{"n_layer": 16, "n_kv_head": 4, "activation": "swiglu", "norm_place": "pre", "init": "uniform", "init_std_qkv": 0.0144, "init_std_up": 0.0144, "lr_mult_o": 3.0, "lr_head": 0.0077, "grad_clip": 1.0, "decay_fraction": 0.571, "decay_shape": "linear", "batch_tokens": 131072}
Each number is 128 + 32 x the weight over its row's rms, rounded and kept within 0 to 255. Layers, rows and columns count from 0. Numbers have three digits each. The size before them is the row's rms in percent of the matrix's.

# up: layer 2 MLP up, 1024x384, rms 0.141, rows 815-860, columns 288-383
# down: layer 2 MLP down (transposed), 1024x384, rms 0.0828, rows 815-860, columns 288-383
# gate: layer 2 MLP gate, 1024x384, rms 0.14, rows 816-861, columns 288-383
up815 105:115170132142122093089095109121128135116123142171085143050102131102114225155120135104079129111088119143145187132153133111090103108127108078110172143079102112170154217167148151109073186154150113130200125115122136103067127075141126163080088131144129126179097129127105130081090060121120099127
down815 080:152167101131130119105120085180131109163097129095130139145142123048097171127126130153000144098091125233114118148156140064108153117137146165144136155112098095158151170134145097070100128152111127143142146155101158140141112114122117096115100148100138137161118126156129170125096105097092157163
gate816 102:155174140162074116149154148190160099121152145096111152117206181066116207132154146152160162112166133155125120189120146118170174182109121058136091127080108088065125109186058122125112086133156142067171165170120143115159099138105134136080103109071073127100149163079113186175125119111151068139
up816 101:143127097146100139129195151097107131131144089096105092119160132128109140136117141130145139168092135148160155146134119139114111133118097115177071148063119108075140179132085153106097178141191089107147133135110141140090137107164116115133071121159171128176130158113105137156131211159115088177
down816 087:123137129088090132156143115134146107130105110116096150105155155144130116097172137103123140130136130179128125158141111160142142132144094169094050160110093022126113123079095129087140136144150089106166144121111148143035111141154192136121164095175152112140119122156183134199080157159080156110
gate817 101:134170062118083107163126149173088096070129161094114104140118221130169182120164130157098122100205152087100131160167144127095152094117120167145139126141139146134095153098048135107078155147119169102118145109089147154170077155178191103148143175150145109103136122134122157139145174172080121124
up817 100:198145178146130114183154144173090112123130101150148118080147119105185134138112106105142139032122096112108128104108176105094107145163097110098144172137139112154096119137085130137128094120127143099137158106135114146119106150118153110074096133126183140095102146155131108129097134140139109217
down817 107:104147151141192130111115101147131156154099125118183130089128097129117195180113137131199115149120140111104133161176185092121066133135095136079075128116135099149130108115123126110119116124123164103142181087126147132127103160081123074089085154119157093152087155101178152137038092108119110129
gate818 104:119126191138060130086149123112084122087127162196151073132096134109136136089133157080154175186163112160086088114070100077154136153098128160097160135129171107126167169094089110111145077135127104168121114120105061171143180144137144103116106078141119159111172101105094118140124135094114092150
up818 114:123159182078080106136153132113086105096120166166138065132098158122125170093156151094163183141164094134108072134077124070172108152105122189083162113137156137126191156110025168092151081168111133160122137117130074156136165133112150113114136108162148169130175092143130106172121138091112082114
down818 095:115148158081146133097169156103069138193098150134142100148128159106137106126146131092154132118185054145128058113054085086132164219091082196161114102119181093201115178126097127125166117138194153110138129115126122159166112107135162122076117102117097181161171117113116112137165186098115099098
gate819 093:132115074122173098119160119143114123166117146131170114060147123103109112158123144073097134142162140141120107150131117124122138113124023100153142186127081061103148173119115098140144158170100187131072044114171092134127147164117156138142086130118164120128134119132109166143144096114100117117
up819 096:111144156141113100140050106112145124132150083175119170171093159160117167121119144144117142100087186090095155112105142138139111142162156164125126082089141228147103109129124159125116138078131083166187209154077135125114156042153114132132162131110077145133131119130131082155099131159123144130
down819 096:128184112176180106165116097132139109165151089137152150153085139126140165116138131112109142081137133126118101154115169150174154171154131159105136116117188159119127143143128146107122085178140050137190126166111131129108154080138139086174116175114184099135124147156118159141138116137183095159
gate820 091:109059070094102110102112158122161099124151120097111153113156132090108149139144124092100160060123175116145075160156124109147121171041137141141144173104136093103117156083095134110171142166159123166120129145116098176116144137139155136160190120124085113115089140093157103188131106133105139082
up820 080:163169234163140167173095171140091157096170110170140107134028137176123118142113119092159152111141159109102178120102154155181140148157119061125147167126139121134168135138130141127092125129094185118129123085165149085143136115122095182125056199138160101151139124165085131087101135152174155145
down820 095:110101131160091092161097143173106184110136131106121126113086113157093120084103100193157128143193128079072107090122142148140119118143144058142178143155118080125197162169148139113093136124139159128086163132112147123138112164080098099140136142116112067119113105184077060168113103152152152087
gate821 095:172188141109136124139162084152130123064127135152137132105088126146131176046132054111142124105123122162177083155149097114129128126159139115069111140149179157116127126103114153148123093133160157097097103085104105025142094113157156141149097076155110135148132164104145164196056177139193120115
up821 093:105160160245153097103121158112162119233101115132140089094164106180141103170168099063112070116169134109151142174182133085149146134116139122070078184127157088131151200145082071111153143120115097131121166117119141163123140112155084142143125140104109127170132096196117139132222146097103101110
down821 102:114162213134134125180109142095130124171082186109134149147168135143163162118228122140201135124146113054147132166124113089157159142132134157158086112071145092130119142154088109116189123213016088164122178143107181177156141119149132122086129136107117093113080059169111118120148095117154107094
gate822 099:106141097175146095098105140043177182160069147134134064082154101099123107110103102142137028146103189120157085134158114043201148143111092110126154138185098154153173171155113167161100122191112117130115124098163129139176134157115146150157130133153130083106098165203161138114136094074119117069
up822 094:098128150057138080146165157121083109084139149143114113103143162142120128155135168148134104090107132082111192100133111179087168146132178106121146121139098101055133118122099140097119066119135146124100119111136159151079129151089150176063092156163180157200159079115154171188093128140140106071
down822 089:114121133130135059139109168143104149122160097138138131132089122137166130171187131098096127066126130078131168153114147146110142141199194119135184114157167068135121090124101117115128081108139143119103095049154160108069147167095159131106106124181179115146131143108133160120128071184156038100
gate823 094:084151152127147093134106155140096139150200106068136074140121115106191132145161114166176119115144122142136142111099149090143146144147118099127131123083111117177141157076124127139191155156138140135087129145146115133151148083116199087122039137182112105186093160137105068153050104161122117109
up823 089:162102100153114191143161077117133116111074167189102224096127158118096080112126119132055133156159086108115113107164121114108084118123172125122106119135180094101074143125147126155113121143166151140151139132201178148180126144128091116147191106097151160039174164106157166074154134082167099167
down823 097:124141131072135142123140110106154152096090133112102184117161130099131086103055106133065046136152184068082095195111136163200141144164157133128126095147145103074126162163124114125165117119106056127074185085151162118140133081069105128197113127037109172164120088122102125127164105079160108124
gate824 102:105106104152139143185223104162130123129102126146113081116151171186058136155113127129110123135082106121130127100149125113116132089148154143150135156107083147107105161121102155169221188200100188161148063161157088183157129107105134156132046148124153088108208151150090147105149058103138090141
up824 105:087183147139063156085099216160157073072113169124162195102147079114152108191117127082106166104142139099112136141128148157161096151100149114155121164071107097152161087101189139112130101120103122146122118103149199129092121115108129104073094154107133142119035108090201118109137144156129107133
down824 092:097160178103114125102148118114176128103131155109151126090099054101123182143042140143105100132101107142083112255099099209119113163134148070105092171135093134145149186106116120119088135098172135072085062078176185119119164106103089089162130138136086109104152148101131100054144169212124117146
gate825 106:077154114094106113152134130138093116168106159146103091091157209122162126109095121144103141143149135147141107229170127155108116118139125103115120056135199154151149161134109150106112145132164180147102167131073115111076183085156076140089109057092097159099121129115163171108092099137141119094
up825 106:151140129093103129108103130180097131098152160073137118167087146136144148116127159092135106122102165072100086097136118113104066134102152151126121036201142151142160106120163124121203125070144101130127136175152077160106164155162144111142157100101121131106134110123160140146074180145196128092
down825 116:169103074072068205137151132109130168069194157143132103098157137166162104096119131145089146121115178053111153171142054213085090169085135151135117057177126119095150148121179105105103159130148112152117093132095133126163156129174111101076117112109116127138124132129131216131096146106135122153
gate826 113:184139097083148134161125105141108149068160124181183130141155104111134126153201158156150123196137151143071131167101136102116139117132107066177177157119150219141134123160104104178111105129141109127116139118124100181113124116090151121141131101181105136125125140120149100096088069122174102110
up826 118:166133109183126076096072118175142148129084139116071213108087141136113132178093162126122089132130099101032150127150104141159127144165091146130138112081099224120161130099148133146129105104159096169128141116112114188120128115081103110167071125155093160091138154142182131166116086131159117141
down826 119:169119125076144108116146177201119177122086133164101151104158175138173137181134142098166091164147143096077137120134062076089180112110093144126110125103055161132162158128128158173134126126151130134144141153158069201125146205111111095116138099167122109151116111064112128162113140117155098138
gate827 104:105090097102191010167106097150086119168084116102098123079157173087134197156135106115123156061054145104084110126090100186163124032159080111117134086145215120115114095161133113205164168116133116081157129099092123119117110176088146141163112151098103118134132156132151123091115120112154137148
up827 099:119149103101178109127101125145067086148103123085082169168141167087119198114144098095096116090065134092028129124075073134159131094166109142107105092208150132169120155133112087190144165136144140081183113106104120112111121140079148139135111109128055142118123155147175154147097095164127080109
down827 099:084175112149165151139088108145098059115134130099064080148113169134120143132073120114167102156099135115116153102062088169089088032135072089066138129159167076152130102117142133163093116095157112133131234126151170117081158135114135104188056132151122121095081150063165153135186109154174132125
gate828 102:189127083101085061136136125128155195150144147100135133146116121114142136142127090121075138132158099127132134117118127120128124130115116109166177120122173106071096106173120151128092118122146098118136080067114187080121095128103121174116137115157150124121122122133080182141156184156092136089
up828 094:093086154072127149079107167154104116126099147108160121102160104110102109103138097157140158153078083130095110096136170100123062130141141154111107165143181166140123137107114078102182143107106104159101072108124032158163134143207123117124109081112153137132153099067120181134072111109079094169
down828 096:123110127164150108130126143132105140110137146134151119150144131076143080105100087137181113180108108096148099133125161139137126177116112158095124123172175158103143124104089123124097136158065162115109108173121138116170114128143125085110110124116128166132116118138138109103142124162142085161
gate829 090:153103088070190086120175121123137115082113073186169138101099138152078140200162095097204091065172079126120072109060108120137144123135130114133147162115118130113137197126127158117114116181150192104107119036161144106127149151146167106152102126131134102139107135211104139115151130072112050097
up829 088:180084099108168149102168105134109076067113069129143141091130128164118129172142116124204144097121193128108173080068108139152135092141103104162091091116126124096121176174120112131105138138140183118117122093167190111130199159165181139128171167113158124202146183203134124141171154097150108117
down829 079:127138132117125148135221118113119124076112099141127130124109121185116094107082145094218098171140127141137129000119107098096121141099115161078149140137097104114121138116152120094115112165138144115140104147166171137086102143177091065118126120120109069097120123128162150126132161100116101124
gate830 101:097196184082188142194151122144189149107130123095168114173112148159094171129116148099145154051118126120138116149175156128178138107132083151116170090178155126110154198155121157141139051067096132147190119111139147155107103108151114099134174167169130132162228167133167165152098158119106165112
up830 108:129059024174062155152132095063105077158146130159099149083172120116144155126148082175141146167169166106119117126085127166152087162140150121156094207063099161153099098126128072129142209156115145132104211193103081125157151142148137150134109098088088152119097123159085127137130076128086118185
down830 105:123112114209148085081092118094134108156137134156112121118180133100108142119135077136080125111134188121138140053129160118150117150125132132180125151133122110125147110141149034096150172143169162071189137146119121111119185117145145155148097140115166138086104134151108128093117084130143136151
gate831 092:099136143145124109181209135135125219148126113114139142102131142113097213053140100140117124085116128152101162184153132122132121141075111106160105184134157107153165227130132076129114125151131109116118031111136162108105113096077116190092147136155102146160158095109096118166172134116210182124
up831 088:125171133105097168076109126137153146105119130123116132194158153101139140121128121160120083162119067126120065095112173142144149161171128138152173131121105092130120132173102140108149129091134078074133217127179178112121191153143133120117103140134198128090116124171146163148088150127111183155
down831 091:132133096158099108108152125142151166064075074101171159152156205109140122156243125106076114093118125120166059105144174146110125133124181131139141105139081111126115139138085096124123108141161148148149169086137157130130177210166110137138117072163199135073100097172150149080093166175092102129
gate832 105:141126107143112109070148113115147114142088122093183128164135117131173140078072070187142074136138111117050136083140103188168138231122155081129091128132131138106111170159116124157120123176156093096113147098069090058137124131143131138191141143182125125195116109105094136093176077075215100114
up832 100:176090133090076084082111093108113130099113123110145139147106186088180152086052091173148105117151133129063098093212099174153123197116144116107103078160165133110110168157108144190119148161132132083116112103083103150142151146127104161134164182191126125178136138082115132107196090120141137164
down832 106:164083155079093105108121138073080100104096051070132067162163178107215103057145093136201098113149133152097112085183081108145122193141127107114123104115126159136102160112162149146115155114128144104132121068105077150111139112083161184135152124160122091140122132153173168118231077088110068183
gate833 109:066107113144082120140176091136042061135162092093140119097171144121101158142095145104141108098149113163036105114192162110138154108144077130113155124145116101151176210114103123159091140072130095149163093094095166124111179106145092117176148054150140117104170129136162108125141108141070190148
up833 105:151120189098107113109152140070121121122118145127156169130087135168114137122132116156124136131039111135176077142115081150127131172075181133172115156084153160137045158091134174102118133135136111100128175169187139151132109164122103160173148135110129122168085152099131132089093122119145102149
down833 107:185118165134079118171151119120131179122088153124104122111144151168145087119095127101111152058110168044165076117140120115068077148100184111136105146136198182100088142083136154052130139161144138136100186155159079119117104093135143149153059142097105181109157131146132078135142132149095104123
gate834 103:150114109156166122072128109129150103097092155107120121091113128115068105152107133105165137150125094168124131145127169138117125114116117048105100139092142104131106196095098133136166123168102158125116165158157119154128111057102131080140086137139125148151141195093089111107111088090135121122
up834 109:112131112160155140093156124130121134044151164095128111131150083136075036175115104093160110135125118138138130155135120092114163088108122080110087138140165133131107151082106144162122088152117118081117162182182091163146141080134132119196089080135157130148134219070086117132146117063159112135
down834 095:109171135064161119130200097140071138078200162144152139122100082160101066119204113031145114136101063154159160077107129084098124151101081130119079164151144139161125129108118092120131104120124137123116162143140146139114152097132099157163184132151128124130136101122131121150152098067067074149
gate835 097:111151119116095099124117156182135119118145134122122101177147138096113080146108125143222067099115212141140142121138114097118121146158118146077138177133124092158106168171128150101153159141094160170123141070105121155059136080085124105114134145083198174126106174107122150132061176142178176137
up835 087:126137125128079152136140118123125149147161124116124140102075136096156128128101140102110052147162126144092111133142137216173154170088147106123143114142173120089148136133089071139189146112087107241117146136122132111133137091149145144089101191110138118109124145142143093119142121080187110134
down835 095:127118169114096133100087115118132096107120142137110152091095070151116081093087139131187096062122126085140131132104194214099141130120143179118108111102137129123108101085120138153107185048117117163134127116151078079155136080137146092101154122167114169128153134180125094107094099151125173163
gate836 092:091107132132156171165136138066151078166198094115152120093105078129085123143077131157122121146119143089165118161134083118126118140115139172130108234136167139164118157153118074101182140132111082171115120114130127138125142134130098109118123114206175119108150159135191142088113068129170101117
up836 090:085135122160149145144148094085095072137187107176146101081154158113144151111137166188131115161137105108196147113067044150147085135091178149023137189158159148135068148143107129120180166124099125134068139146122079164134163059131123146118151160161108114113145154132214082112111106145144080069
down836 092:117151188095154142163151096152137123121138142156081128090124109054145096122126142106000147148164146169117141139087099156142148148071138127138100153125119144114100110119119136096154122154094156153115133119078148137130185084165100209118165138077169195145129118117167150164133143098107104092
gate837 111:147130119178049129191216124123132114123137081120083121148147129103157096139124160080134120141157149157109124110112155123109139108181128134113138090106175095124066124127079125157101100167176150080090127158094142108172143086179043141093175065111159117156124114096077156104144159175100148129
up837 116:139107136118118075121131178122149176161148120101153146143089141157060166172117137149153141146101086130173169126113120134112107186074151115147128169121123152091191151158160104099165134111173073173147123094202128110116121140097202106137068157131173103052136136174139098136161122126146102118
down837 104:102117131145182125147151139064105137123162089124114190135141142170108146092142136116164156129178125093099113147158120077135175163210128139117092119107111076153084113100160148160154155085123096109165131104156126166107142136176067146172128148073083112201147122117194124155156151129117158127
gate838 099:086128115194109091137198077130093120114201138138097081098149119115106127104100111128138157099124136117094142122162124140107083115105110123134148084148189141132113171144064143165133121112136113167121152112088079150140140108113136177121115122153087150098131133161087156171099151182130166168
up838 107:120083094176175132119143063076106113136109146184093123171127177110107147169086148109155170098151113129070052100118099167083115149113153122142150143115160128140111094113167164116171114124104157130146145113132134132136155173130140142168171080141099088153112095151087137076099184112090138125
down838 118:199117139162195116114136085106100170181083150105108113138142208028145111145074154104111120126109118096075185106132203101081121147091131145145162178154158113108134091136157152119170114092134055118233127118102080140188131154098182157110124129099130160166076133110103097149137157144135136127
gate839 085:128115143158146135124134122113123170085107076116118116118135184151141156100185140063085129065166150158124139078114176142132128114080065108196108153119139115140145160133092097116123105142123112145092157108112134050134170211151178085120136075138095129174167161065103117065107141135127096109
up839 091:141110198175169138158124151107164137093134114114105121114106168149117098125176159063069120066186126146090106101122129133140123107102078147197109168112136142124217178131095116082118089147133112130111167104118081035171101211117180085093120120133084154129147153096122116048112123127100075118
down839 097:094138119163139124065081178110086141105113080137091165126177070144128077129213109087076189091108111197132084062101118120111071141128088035179114187129140118155165091113121114132136098146148151136176125147126137146137118104094158124079113131131114098166115107138150085044140118145111119109
gate840 126:116186125103153146151085169183139164163115159136195133145154118116178096164132134133120122127112128101127080160078180116143094084137109107123195047098158129155129129106119090139117128207136166098104089185095114157184131078143133133053165092119132122133076119094085136132156153129146079164
up840 150:121097129134135128099163123127128098100125116137099097108124126113098138118160114087135119080124138174133172114170090128103157193115137165131091123171063153092124104137150148109139142097150093149168156076138162103073108134116118118234070190150122131153195168145132136121111134123097150143
down840 100:092102162135094134103129129078124113150133092106136107094113123147153116112115101155111094163127240145140111033099097098162179154131110146098077156143141120138079120152180158151139148061134126147148126099110133115125153092090086127101106095095110109148080132085175130116119114120100167102
gate841 099:122111124145101128068159159181100171134120085079214126132158115150135127115147129085123215124112123117084175125130066195106070128124091128135177120170118115098166141135111079112205128155178107149100143142142101111119161138067113125116155139114144084137117110128137189110110094106112085163
up841 093:139121100128099146105148136071139166156155130122155172075140143082122087065177093097157163070117120147126134188155079097161094107079120091086154153188117104152160143108088112095207100136145110168048109185146144156106140135128135051163124114094153152165105182152118101147124117106085147134
down841 101:152094180118080136174183102117149146154110159108155181101100170136136152158175087099179169130130118161122185122163117169126102191072112159098160127148101129091132101157096123067134121101118069113107141163174134199100165088095127117120134071049138113124145118122115168113139128048093127111
gate842 101:140141137134128126144123168152147109155123182134122059108129168144141166144131091133190111103115086125129119128100138090158035120125133066146130094148058180113102139141159165100065084182098145123078165091103119148131142130190133072132088153179087121116157117123089113089095127138118045165
up842 100:107101094107135078078134070111097129059157138116154173154119113152146116088107173071127126142175135178133184115140093146109157161102216156122131201130186119135161141106119095148141149134135126123123065143085093098154095095157136178193206115083161105086112152105188175160155118167119131070
down842 102:127144159150143100129155162123104162141091123118141173128124095085141152094088100123107128079171192058097173117132076197158125104113113151143161166131165156156158141086139045139146162065114147155121167140137153100077118111131119175109137143094172098057085129157126139134129125138159131085
gate843 087:065149108155110134153100108115097112132202089093191173156133093118096125150175107093121111083089161106116147108077089210143153038087055150137108111107125113092108064142087103129104145119160088102177141136063134125131095091099137119113108125120223109159131120083130080130157129164126133163
up843 092:126139129133177133084081130145077086078121118138152103185131111144114132164085138099105062104130140123134147091121087150186187117132099136080081053169124169116130127113097088124150094118097073117198128165176150093111124149097128103182097123103221105117103141163096155128136129100057072092
down843 095:100140109139067167132098135107100123121183095122139124132115170106140082130036126161068108084121170120133178065092082162151167117108073117090099096117091081143143114112163102122120152110096099080178133117131139094107081137134097130124142160078173087116163089120133098137105138120142125117
gate844 098:178091167121122082157069178133150105195103182105110137163186092143126079150013116109165123154136077190140118182143097104137109120128127131155132135168111138128136115158175084111097149131136104142145056117145156119116106127167154137217102075092111090118196145049101094152125134127091138121
up844 095:056166120145142172110182066160161097080134125152122144046088131086139144068113124166106172143152139055145114153144179149121164149130102111159120118063145088114114131135125149103154108142076114157134210156032118130116158114108070138098151145136150173142051132172180098102180103163125171118
down844 106:116169168140140134121104138122155126109091176145133143142119128117135211110138126158115181124157129087160156121140143121127125135105102090165155137094185130147165175163099145140141091085068140161160171132093070145114154121097131140083137141157181209038044149102173080116166159158132137132
gate845 063:110085127181097106210166143119126087082120140106140151077180104112153138156187105151121171101151122131126141107121096170130102170128089115110125160136094115122113090105092111146148142085142090150158147135134124173133171104081120155167071133169155106173137099159115150153138112148150114058
up845 070:054150200138142106183116174100103153108139141105156153119112078161136168185137094159128147141133129115097121102141099174124093181141127119119150105152174179134147132191100152124164100110075108125180122196117060121188132119181148118087119133103152135123139096159096129119168150162118147086
down845 071:164059127145138165090120124130124103102096134148093164105136121077170096103112123105039165172128150150126128000117087132108110123100094135121122149105090111191084055110136142177126129114164108146124142144134129186098135120094108162148080115103131093131112109117158109099120121070102146091
gate846 091:133102079161176142069171142134142151116111130192127077086184099128132104134162155158149135110138113106191068140068067146067173117134138167148109133085143157091122116189135151152153131155119132124095120131117059138131136152136159135180147103122173156133130159109156149166198079117145106149
up846 091:129109082156155138097138140146183154146090143158139078072164103145133144137161175149160126124147146140147101124082044131054200116130136141168039149099174172126144156168103176153169120122107139121088131192094056128141137153134122098165146134110168171140125160107165145159168089131128122160
down846 094:127098129081093150111144156154140149177066113136096062107164088099141135149172128114190157130124121123160098103093104110078150123139099149124070188053129157122154101139117123170129154148102152143080187157085073121081120125137114168163126140100160093095107126057132198117127136159105108183
gate847 100:130132182147124084147182122123121161121140093150118104165085137062093109154062117096130170126104108121150051200131122114126101139143103152095084065125139085111172146154103154078105110159138151101135155113129051123153119145167148102073130133133104151218153128133103106078182106158060173134
up847 100:143135146118149084138144171118106110105093156105123148094202128207169141074156141123101148143124167153106160142127106107112174127113122079086107239084108150149119109139173145143127152110105097163108076144147224136104082103114053184161160132134156087146142132078126119156122127147171135102
down847 098:153140156124180161124159150170108115122123092097117114108231122163169147134123105174157121139159105155127151106134122175111089097101168190109136150133128132104127144157171105125100103116098068176114105097133132160168126074125080168179201128107203102124150171124151084161127120169199145115
gate848 096:089106159099136106109104126128089122122165157189130164099159122120154136153152078169165139103196084138122140083071122138124110076104118093104169162137135165175165222191114108136139123111062129101151085096176077208153059165160119087134163128163119129125210213185085112116152149125150139083
up848 098:166171079131159115106134138106173203157095112103117104166107133125138122100096177057112181173110168113150110184110143174109168166139174147136138127150112182141156087088167153130113104164176123144136159160068175141100161098097155164079109120122156129131069110157110126142141147124119127162
down848 099:116177092129128089174143151082149152147082117114156110100136152139121098105029134123065141151123140082092113221164128132115118137126151101126113122153155118127128124130112114114120115147154117136112194138111190131100146092118150143140135137151165147192078169109120145095144111154165099124
gate849 102:060134039115134102181105156158122116137184179121134100111139101111115101178158118143140091141205155138091112160123116132129059118105109189145130157137147053111097133127075103129163133131142111128128074087121130143140081129098129111203142173139099184133083120161077104148169134141120064145
up849 098:064085141173102153145107119133087145063074088134191068158081115129147083129135149160158118134114126098125114089147164137055149120164116170140125107166108184159140123096118114116189133168095153103100078041110103113079185107086144186132092157128126181128207129140093122120113128068106173105
down849 105:163131126172099127144104091109078139104105097161146101165100104139169118103114111092132128091068065120099116127137155153064184093055152178159100126170105166175117136155098087102176197129087186140113075100135147151109144107122132144163093107110120161057161107061138189144154091086123130097
gate850 102:101164118118088056131140152184147137095188089141202085065098062097163136081093101097175061093106061149103216145123205123103154115132149110166098121132073152066165160165138101096146121125165122137132188115131177128164106183075167103118146133140146063151158105140091114092132097147169143085
up850 105:167164142157106113127080085116115246148128104100221129093125123164172087095067112075162098116129105106126117177120144154191141109166113185142162132110096151069146100178131173163142187143156134168148117160145096092151170131123090157173094193164183101128178091077126141118147096118080158103
down850 096:162129128171079093092115172156128127144152112081152120155167130169127099107096104106168138128169117095144118108162147101099117119127142146144145095135118188041108102188132133100098166140177109168190103174155116112122155137140104096156139144129106127142137094134124143127135125095108141103
gate851 103:166142131115077188146144087076109173209112158116098131108163177155083096079125123122107129117129097118159106170128087074140148123100128101134110100190163151120124139114148116126119124088197128149130178034143124120112175132203121173166108130115156137138151151147129103124090143122096126181
up851 105:196165049157094074117100095127171116158123115171101114141155061119121160124129170227164191100145162114094113162121135122101154117066061075079143090148154117108131119091115164141117130133134084105106078130160109133181130148071092165094062193109145132133127185072175104163119137085130129138
down851 114:152120062099129093130123115137161126138149168082110183185161079083146123098119219142158157131073107147058138119091147185159118134130097127126175105187120157105141055105116117122167149158128108081091087122120092182129129066096067063071144166108076144170090125074172136143109123085108102110
gate852 106:155169119087154129141130194127130168149144107131114137173146110144175145127067099118175129158109091184134114255147115117098099183101092112175147075119163144096129145097172164131122150192111099116122086161132130121136103133112152124201107177136164074096121170084116107181164160176116081125
up852 104:091198157116130146138166107138179150138147219139146165210120140119142128144133103078110131168167137136115065132132089092085115159076120137158134153146104159107133116145099083119081112101093107115095143048193162116165120133102132105157183176111096109107108162083109181164147184186110113143
down852 111:112128160135088177112140122125158154167160086180141199167140186097069092115140151085100158148154168147084046124154123141123135132097158145143100129123108171121135092127111088151060112098102101103097144083189137108104144119130125145130111149081119133152166191089152141138093207160135168104
gate853 102:127137063101108149122116147162128144059163130138169156112152125122167125143127187163176144093148118148117123155110202114122099126109132155097130175102087090148155182181122147143151136128122106148111160109139162164135114104075140088089122121094118095160135125135135133125156145110184164114
up853 108:078147055080100112127090156182117144038196117156162155105139103150165120140147113203155131128149105142091115111078188128110109152099162126082117196107121090160138208172085149153130107119089096152136141101145137210171096100072134072163138154120142124134142119112168132121121126142184161135
down853 098:133139144088117137133071166142147133130102103099097164129139102168207120113160102136166080118129121174150098094124169195114107138127107105079116158066126114134087183081083108165157070089062111204107204125165137132102123086138166096083167152071140117160156134099209171123176159109195177142
gate854 097:110175141152117119105145157129181188125117143102152064131129182109086105126155140108127141101182112114157127139135132117074162068136080056124132111134162152083089168113136110137158144104120168126102110078162165046125105113115162085126177130172133166096151143137108142138159137103157144179
up854 104:114138106121103104143141158129125185098117161137129121126157195117094107152140137071120143119145114074129148120105169106053135086188085072102110135125148170069078157118079106144131122113121150138120100075170142092157118146111146093111154162178125128143122135157126100149155140101141165149
down854 090:126100160150145096082204130170146154134090154161143087168143177125155087147116163110182150147110144115167145118145127134125094126152096100176095085108173075101104163108068143136091101149127172134163176123154126073109121152094115083104098145148170110093136118076079103167173156084120193130
gate855 103:123103068142085128153107148180142092081064181097170091163121191114160114092174111154131103118168145104173166123165151155155080149095164110102093112158115110124179146155107155137136118103097151147134089092125191170135095101106065066138160121157134138179089128156138100116174124141099144111
up855 102:054141157116127147055142113088144111137140040119085128113124148149109089117090157145168128126128113143126145140125086171168184135136116121143175160138166127156142131107155122168118157156144109117145169159165066140100143138127146169143092151018153130148130154133170179132119136103131112167
down855 101:102173101131103106114154150080161162147140073095118114138167142175131151106123172113070100117148103178137148154088122181129161159149162113127150102183142115160121130085144121139123140136112146097135210142149102124112151145130192094147094112092150145106112120120154145125141136157180095132
gate856 107:095099188097163112098140128088188145135111128132179069131160084148147146115151119061099108121209146151129120149174184095143126147140096066120089131127142142161154112130070136043123094217163129140110145079092137115127152131143150135134150155157132107099116184134072102119104125154128100081
up856 110:149117071119109129124161077147103119126145170168049171128155173144085097108070168153085110068115114194153167134152104151155127059098108158129114152171098125122119189162150115140140105087099112140164110183157105103091143099099151096097082159154182095141135080080182156073114123125143159138
down856 108:134145127092099134135128119150138118128168165179116145101076233150073085119111127139142114089092115159076157174086092159170119025109132221149098101149149143085125174107154135167168158093145128143077111171130079136088112115086151138099061182143122120121142110067143123113148150085078188151
gate857 101:138131075096068072121144152171137120060132163135112096134133168106132104110109095145118145140066124113168119099135138105108140138106139144113104177143133108120127143096159179130140112127161065125139132134040103145159109197125158084140082111078091122144138151161168085155129117097120100141
up857 093:167121107145101104133138160139125116076153173196080088199134147069096150124109097153147123178125122118146124114129168160130115191112137130066112115110167120117113111150120154084173125147150084092156163122086157102143151176123185097123091116092105132158118134156156116210102170106139096162
down857 099:172142127100124060123106160155144090122151119132140095144148171069119140106147095209111147114087126118180108108155086118106097090148154108108079107130129069108132077169135168146140149179077134092119111109147119160115133121170122125143082095077117119134201139135170116190106138108087134112
gate858 097:162061089111119081114070154151142196118134111141104124196143126146128117116159097139126127142060180139152099120124101124132096102115090185161078067091117156082090115176165106149099078101140105100145155105154138080146146138036151113121155106137116131158109163111119131129169127146116169119
up858 096:154064119084051127115073168132164229100124117128093093182110168154149127094137091143128137164095150182109088156144129106163106153114104157129108113119097152114098125152164051100144115155113166101144127122182123101115129185083149093101192172156139089134141111098167086153128100146134064129
down858 083:095091180118161099141087142152122130118131170122172102093126173154124164137121150158029165138144152197069109116091072131122138142143105126106111097120136108125120145128179160189107054139135135167129151123153149126147111159074112094117144201163131112112105121112207074149150088157106123149
gate859 098:083155118098146070117097145108125078159135128161144157156089141084106153176143127185139138163083127082159120184166121142128133154069109154188255180101174152144150118137169129162166103160129183152074156130165134089093150156101090129163116131158104150125129119142092103102192126176076139170
up859 106:099130114137154084134153165097135096130151088162139159138118158117070173173176137169105149142093076099117119168159127148137109128110122185182205201115182170184137111137122129149117149133120169118069149141139151081130165142159091133137130082166116166139124090109106093132197109151083141184
down859 103:095097128125131094142157158126136113144118054120089124121130119047146119135169159157131113151084089138168140133188134130147100171166097140103173162098195149136151087126140176184114154131119138120098139105152139118154157127143091138173104116100105164161066074142113119113169178122136082178
gate860 099:155125135153060132130078123144162117156077157129096071141124167134191102120135144133147171131107126134112084183060127118193147141133110096111119159149141101142138150119160091028110213090167152088096130117086140076114146077142079117135118097090105173140105167137188108123156170084116071116
up860 086:169111092130130136114142122121172121090108104131127076120170149122173134132140181107138146142102115141118087171081088112173160187119058146091097120134154078144131112108133122066069208110173079098111133107103183157113157091125085110166091102146114179153176063131178172171156115148128074110
down860 101:125107112105214121065152116145093151076119158087118158130120100070123092089101197061075220122098127157104079125142132099118147149113092106064051099074119094105160063114112177168164101141164156143098155108133184145098152128165132075094062117152117086148203078071140139142176115134079112112
gate861 108:175140098131112132104120134116155108127105144164196087086136094146180093160124112107142109130142128122140117151135117123151110160078169141101110169119108151163125126134118148142098094100160154111103121046172117120179155142099160050161110128166089141127120168168128122124167156095165111134